Weights of a small transformer language model: RMSNorm before each block.
Each number is 128 + 24 x the weight over the matrix's rms, rounded and kept within 0 to 255. Layers, rows and columns count from 0. Numbers have three digits each.

# q: layer 8 attention query, 288x192, rms 0.0761, rows 0-6,32-38,64-70,96-102,128-133,160-165,192-197,224-229,256-261, columns 0-95
# k: layer 8 attention key, 32x192, rms 0.0742, rows 0-5, columns 0-95
q0:114108133117115135139134132139123131129128125134135130132115139118141128130123143122122124110133130116103152126145131125147134135130115124125126118103152110136116111114122118120119132145117116122139128129124132121122130121124122119149127125136124114132136133147111136128116133126135122124
q32:144123137115124127132131129128135130127129135130138126124132127118114127135126125125133127129125130130129135121114126136136127135134118121129135130123134119127125138132133121121124123128119116134132125127136129123125141125139132116127128129128125123128124136129127126125127125125121112123
q64:123134117173110122141134137096137120121142149143103129118138119141131122140109114115104143136147126163112125119147105140126148085156104124151140104130124132135114171118145108114141097142129134135136127107132133124101138167106139132121120144107108123165093105143080105172125161109116154148
q96:102133145122067088156111129111139094139104131153157163143124161118099135148113160132153102122104098113126082162124150167145101091179144112122124148096113133122126151105155087144157133112146098115186081101161159124152118121140145134112112117172117125130114176122123102140088109142097149124
q128:131157146116094103127110145119081109154124119140163143115133122141137134142151146104141108142094113117111139133114163146130128176120147080124105110131147141132124157118122120143148156128132123105126096150147118090111128164148123146129104138118138096107148120118133138152105107143118129102
q160:149159131168133139155111111118098121109142116131098152149129129171156151144119123103142124143148136160150133150138102158135158090135104101164128095137147142131122147114129127144142121132131124136109154120141148099100124109138139120130140119117108111110135126148119099199106133090106164125
q192:137125119150117115130140142134126096119152139131125133136134118137123138137109129141109124132113125133124136132124139134136141133122129128131119127136134138128128135116140122131142106115115149126134117132135130134120103143104123109113127118121121125133123135128124143136144128138115164122
q224:125154098170124114115108147096140110128132125165114163098136112109099094138099127091133146116169094157126105127127125194119141070119141111162109095136093151156113136140148144132127109117121126143127151096130162119104121129137166129099107104145122130129110162135064110198143170084118150146
q256:133124135150122116123126108115137125132114123125134151119127136118129088146111136104131118137160112123140116141149125124147124119121130122119127119128113131120149126137125126130132149132134129136133135133114139150154127129115127122128120115128136110113128132109141113125137128146134129113
k0:135115132144119105130087122147149137132174141144132149120119117117093090158085130109152161080137019171094103082112109183124157128137110090155117129152092075168142156151162102094134148141105146131162121109112162120122133154146124107104111103141126130134127146113103147113123120151090127170
q1:127114141127119120117125144142158131134124132121143120117110120111128130137132125138124134115133128124142121124117131136144134126122126141130123103129124124139127118130122144119126125131120118133119128129130131142139105128117129123118130115137119128124131140145137137128140140105133119129
q33:132130137140121138128126127124128125125134140123121126121116121138123107129130124122122122113138133118132124129132120122116131124136140131126120132124131135120116117132130134137132115121122127116125129132131127135128111134121133130130122128120120134132121127134125139131130125122127128124
q65:132136132063177136117153123167057126182098095074175125134137132141145136146139148152156111174083123066130160172099166098127120220136197130073080172099163118089121086076104113198141160106202098111137095179134112086141165098141115160172099121144169165085147161105199178081104111169115092078
q97:163114076117174168124157115165122168085118155093155130157102126095163139109132118119076155127136173083158183117108158075160168208050112147079074095159097140112148079158066176102121163135156128070081146202088090159102097111093104124161135158080140167125157057113222158105190130123147106060
q129:159106128133169174117158088215165150065138153096113119175120175093172132124115116139077124115166176090141180139139145112106134133105124182121103171106117129123109044135121088105102132185120167103084179131097157183174129076114144152129160151127105174132112124144156128081165125119157129091
q161:144108103102154124117148129142108155128101140093157127097116130091121109119153118119102138116089116078143116095118135081121130178099133151094111135107100117112133091159129104107109149100163106120135120145142103143177129126117111141154104100154137155095111116109158152062132134160144119099
q193:117144152100153160127123130126128138123101111117145099113141129120155084142142124139137139127127129100119141105128119124130119129107109130109130141116119092119145103142123124113093133093132135149108141119138142148155137107137097152158125139127116139134129142150126133072108146140130107128
q225:181076194039113159192169093174085135055108113068176131167092153140206207086219094200107072148086238064201169180163155020159081201148116179101139151110213148083145084114053140176110188150183100082137184203165081163195133081098120126183155149094114124120177116128191135067122145174161064056
q257:136133133102161165146138140122125149130134149132138109164133107145143158078160125158120138130112137111119144124125137106123142141103117148112124133113126109117124124142149115127105127133144126128106109123133123103133125119140128133148137141125124142150118131122138139111130136129124128135
k1:147113129137090134128142140124126127115139142139127134114127140129130144127126127109117130125141160126157130139130129114126106108147126147151132139122128138135102122126122125122141135129126102126149139130141145124136110122112112141123130142133103103120118120135112113152123133096121124139
q2:108127105125162086091138161120138144120135152121109137130149130113086092151131093107128136141129129143148103100114112146124136123149153120118119139153080130133135157121148164134127120082131145131134130126109143153122143124108145125107131137142102132120118087098137111107163136119114109120
q34:116132132141136139123127131122114125129136114129126145119120125140136127112124131119129131116129135129122123140148115130120156131090147133127113138146112129119129120124127142141144120125125154130118120136119110124131108134116127145135130129135148140128116125133137139130140144134142142117
q66:139129103105160136117139136126131149142154157120095102122144152134150114137106139141112132110120127120145123136121144138123109137095132131125114149168130153128129095134125156121146146131089121129104109133116129132104118106122136115123126110162136127110130114105143142137162083102141136136
q98:166146132144143160108107158097121129125156150167058115120106099140139114135109128146152144096145101151126122112105111122108186134079164110143120086173129130162138117138186139101127115120106125160085139118106140086079115165100152124119110119087157120121124118164091168142168170083107126142
q130:138125105109126146136102156116167136100154141149106061097136107098141118137090146124137159106153115131114115116078120142144157097136113123100133135151112115148120105148180129094112139134109135140112110130101123152109096148095112101118123119139156123164135119130133148104178193106094121145
q162:098122110157113093108126174128154131125152144149114136151143137108106118114109131153112132101147130127097106123138129121125100168141152127130126119139131135129128135120136137111156114116133120117138111142117124128124102166120138120137116157161139141112121159122136116121185126119148127120
q194:107124134141131132135115107125140140126136097129122131151156117125125128147142141132124138133145132142125106131117145139110151121118142096124135129131134137117126132117107166138122135135154134139150147124150139110121158128132139129133127151131149111125130118104148111144116121130122110130
q226:129127121144136132139130121139120146154121143117112130140089144140131149152144137134121131131087132122112151141094120121124153150119129133100131130147139108117120118156137117105165144110114121126126087130124124109137111161113110148120129133109153132102136121153138158123119078130118112126
q258:115122121117131131112130149132117117118137144147124117141136124116121161126112132159132144110112129144145119121111142131111141115129122133140137123143123141128116117116135133129150114135115120115137133116130110113112101129139143120111134128139119158148121118168113151142137135095100122159
k2:152156132139159156167179127121099104144144108117122138139150141134149132138132134156139119139105148127139145163134143097111138111101128104108113124123145132100115095110119146148136147158152074117118130137141092121126127134125117137127136166089139100124176119126148137134148115129150130107
q3:126130107128144140128124102137115106106101109145148129126172138151084114112122121125125121161114126132136111101120123120111116119122154129138146143146109122115144155144127130152108119129122139146121109099136128117118152131121136127128116142113132124117117109123122125139112113145103124155
q35:111133106109144119119138128114125129153146119124142119136137139103149148149117126128172141137112127138131135127100129138160123130127109106135145142158119113135162138130143109113150123146126134127137096131123123109123154114143129139134127125133162130108159126128152110136105122140120126153
q67:091105126194098119134101133089185123082141159170082128102104125090105086123118100106123166114171137185138116073135085163119149053113079125162159106164074139179156146177163146076127119122073173145114143092108142169128104157085113075106155120124096113168111095145083112142174131080117162146
q99:086126144138102077093100120083130102178141120165117123074129120092098108145133120117165129107145081143116084125140101169122094084177150128156158128113128129147116167140189099135138077095112162175141109080145187121143109135186137138121108109149122121126084195125050100145089127125114127171
q131:111131077122099077120076155088135118163119132167158148122135088114105119160130099120140124152106088163122113123103120156148130127138150102161131059133126131139142187117152129141140132067116156152153095080145135085081157127123146140147090112137141111111128114121130109154112136114107140146
q163:152147135169124160148121155105143096145135118165122145138117133123163115156112145146147137139177125162132155138115123154151174070124099104151135085149128129158121149123155135094120138122090141160110132139119161093081155120137107121125170153115137098133127136155073100165163154071124135151
q195:142149111134105126147151145099098114155123110121126135105112118130124142152117162140144135131116124143116134138128147136134133153126133111124127123155152148135096139123118097129175138145125122129143123141123125095124122151134110133164152117124137123133159129135121118159154108133145178103
q227:119164080182142097045104157059163133169162154168057116081127129075082082166075125106114177087184087187090093061111098174105156104090116143155088113163061152155150145190197130103127099137073170149144117099086176118092108154122083123099141115141135111142078126134073112158168107095132157162
q259:107148119170109070123116096112144104135104112123133158090122152102091076207075140085127111122173107160134104137142117158144115113164131099160141104129126147139133126119133142126178123120094107150144159125110147156135157144131097121110120102127129085120143121137110114141121126141131129125
k3:130130147130149109145111128125117132136160151121124114129139132154129123136138142145149151141122078145095119135103117154110161131113154104104118136132119091136133152136117133139142127115120143127114104121128110112119132131151160137113123116119147123125130153119128146114125115140106127142
q4:135128137122101166150110151109144135133130125149144115111097134118167141129113160138126111143143138115153151131137129130120113131114127132116142108110174134123087095139110107119136117143112118116137151121122131144146104134123143126139145141115128104126147157110106126140132122126165140130
q36:145134150135140136142125126142130139098123148115123133105135114136112097113135114129104121125140119116132122127155126114118137128133129163127111127107124148127109129138099141134104121116140134124118165121132122143122116136136151122118123148113097129147111121144104138130132127118145136118
q68:113096164072111121127134113154096135174107115111150120152122142149137166107149156146153095140107123099134158155132154101104107167126161110123121144092170137134116153127101087161132163122204085108152135146147098088149141100166130153137133138129100105094158147115142115110100115190140098132
q100:145115139073118082145154073151129161104098098092166116157121139135124153064173100146075096164132182136130129116173160080178111140108153192123132152076224137140111104161049121211146140173157142123159131132124096105150151107100145133141156170064106140097111079133140080105071103148136108077
q132:131086152128140153137174093153125165086108138123141169132126162142135130121126111139142096131132169111097132134189120102088096154140100148130104156088118117099084102142087106145121101179134137091160119096140133184163135088152178145123175132100117152119096128123125092127085104132162117119
q164:103072166064119104150136125134163139137109131123168110113135150101135132078164124124132124133054133094147128115143145099136108158123156163066150155109144126073124061178081098131133140128150085088140122114142120168145152100139103114104131132121122113109172093124120153093071092171167100134
q196:128112129090144131108124128136137144112108139116131099145125132121117110103141103130131150110117132105132145096128100115158101125133119146130127141125087089144133109125148148132075137104142137145122118118136137159159125123111131122126113117159136141095097141130143132084094155134115088122
q228:141108157095087124161124143143146151095096105131156105163141134116162151061099150096134116141122169094148137142167158074142078136164157111085168148092189121083138117159101115139142143192167106115122136143155115120150143134144158126122127135101106133067194101130127107123075147180120084149
q260:152100157082154168124135128138120161096128135133140125170103145151144166072176126134123111133107156112114129128134176089128137137088117154100112148114154109135148133133113139141093132136169134131117112133138122147136156104137143135127115143155140135105114130105140109109102113121141105105
k4:174125123134131142152150154141118124112112123117143143156142135161112129130131125130126136143136150091144156158116124095128133147159137133110113135106134125121116118114140129126131129148130115127112152175147140116142132152120131125143122144130103140140114134131166143124130150127132128115
q5:113125104137157108107106155144196158110147160116129107127139145076147103131136100112107127094151126129141101108103130147112150123127122148125105119155113139132113113116136151113148118107135148131113104112098139164121124153093172111102104106154121170146108137099157131135126141103113123117
q37:107141129141121124087131130120120118131120112149116133139106125141133134115124122121120119137119133145110122125145140127117130116120170122139104132165093137136127121114127116128143112126124138142117117122106127124147107138117108137121123136131163161103114115147139136146155115126127155125
q69:111143126148123138112145091123138137095191131151137142108100138100171130123116144147158125111125128144139130145161142154150087128086137126153097119143136132142130103135134111105159123128093108124123113130128149114153123124103151167113105105146138160100128150137128119129133119132121119119
q101:188089107168172174155158140097136178098151141151114111100111122127159117105158128135102131144076129121098136124115126134153134120072128159084100146126159118099150072135074136130120155118181120137093048119118127127085116112117188141141117138086145167129105103116105177122174112118132103068
q133:109128135116124135113113137073123135118107129166135106068143159097191106101116113133155122153142123130131112115147119122110124124140153120137104095168128087123116140131155097090135149180113151182136149138092136173125149147107122117142132124103139124130156075176113162111152145101124138089
q165:122137128146121107092125137138158158114135149154114149131110121087161119118134173120144132085175114142138116102135143131150091145114127136139111152164085131169120131134131109105143111135163090130103091166114161144163128126136133099131119155134176200123114113140141128135176139117149130118
q197:104129144141137138093101101158140123127132126162121135161134152111132114142142101101110085144146138126151101129154107140105139094129127104147118092111128132134138140099105184127107132143145116125133130095146125144127128118126136115108102128138147101109096141090132112139103123100102112128
q229:099124154119149141155160116126088152147130104167134154126086125121146110141159143145134131164137147164132117136148158135122107114102110119184143083125161128134159089122135104143135104179116110178147140133145118106118170111134159134134111123121103152088150121126097127109112118127104118129
q261:137125119127137157133114172100128109093157140133103132109147102131154171101128106148122137092118134101143115139100143127118151122120132147124120139160126157113110105091133133134134127136124115109103132125146107100102102150125178150124136122125133175145135122158146147135159154092115125141
k5:157122135119092110149159085137091111110105100128113120109092129096117114125131108132126078150128136117143141148147114121102091111135147132124146126116136148121151106141120112119134150158113123130162152115130145122116152144154097141122176170084137133120138125099109108133116113141118105128
q6:117135098118122115141103173102148106118119163125116121112092147092161131152122129129117165143120133126123112116127136158124134143135112124098107128143122124126112165122126123094139161114120136140141115134092132159133113150108135125127106111143151114162117137148122130126165107093141147111
q38:117140139142127141104135134115122108129133116129118119154116130144130127120137124139111131125119136113111136130152127118107135142102155119135113131116120115123118124125121128143119137130130132126097135132129129124123102124138131121133132123126135156114105120141144138141119102120139146135
q70:101143133098142147110134153150129136132132112142156139129116114128115149127163160142131103122122113088113136164118173118135112178099163105098094111103130133109107125100095107115132143135149115099141126149098094122141104111153147128159145113149178159083126159141189152115112096169135134110
q102:150123091133148153099166174147141171121132164111112108123101134121140124131138143118081123174129143077080134117101141111145162174062102179085095117157120113091104097119116135131140157138119134150098097175059119132101131119091157134150146138098148170117109115146132161130155135110134145089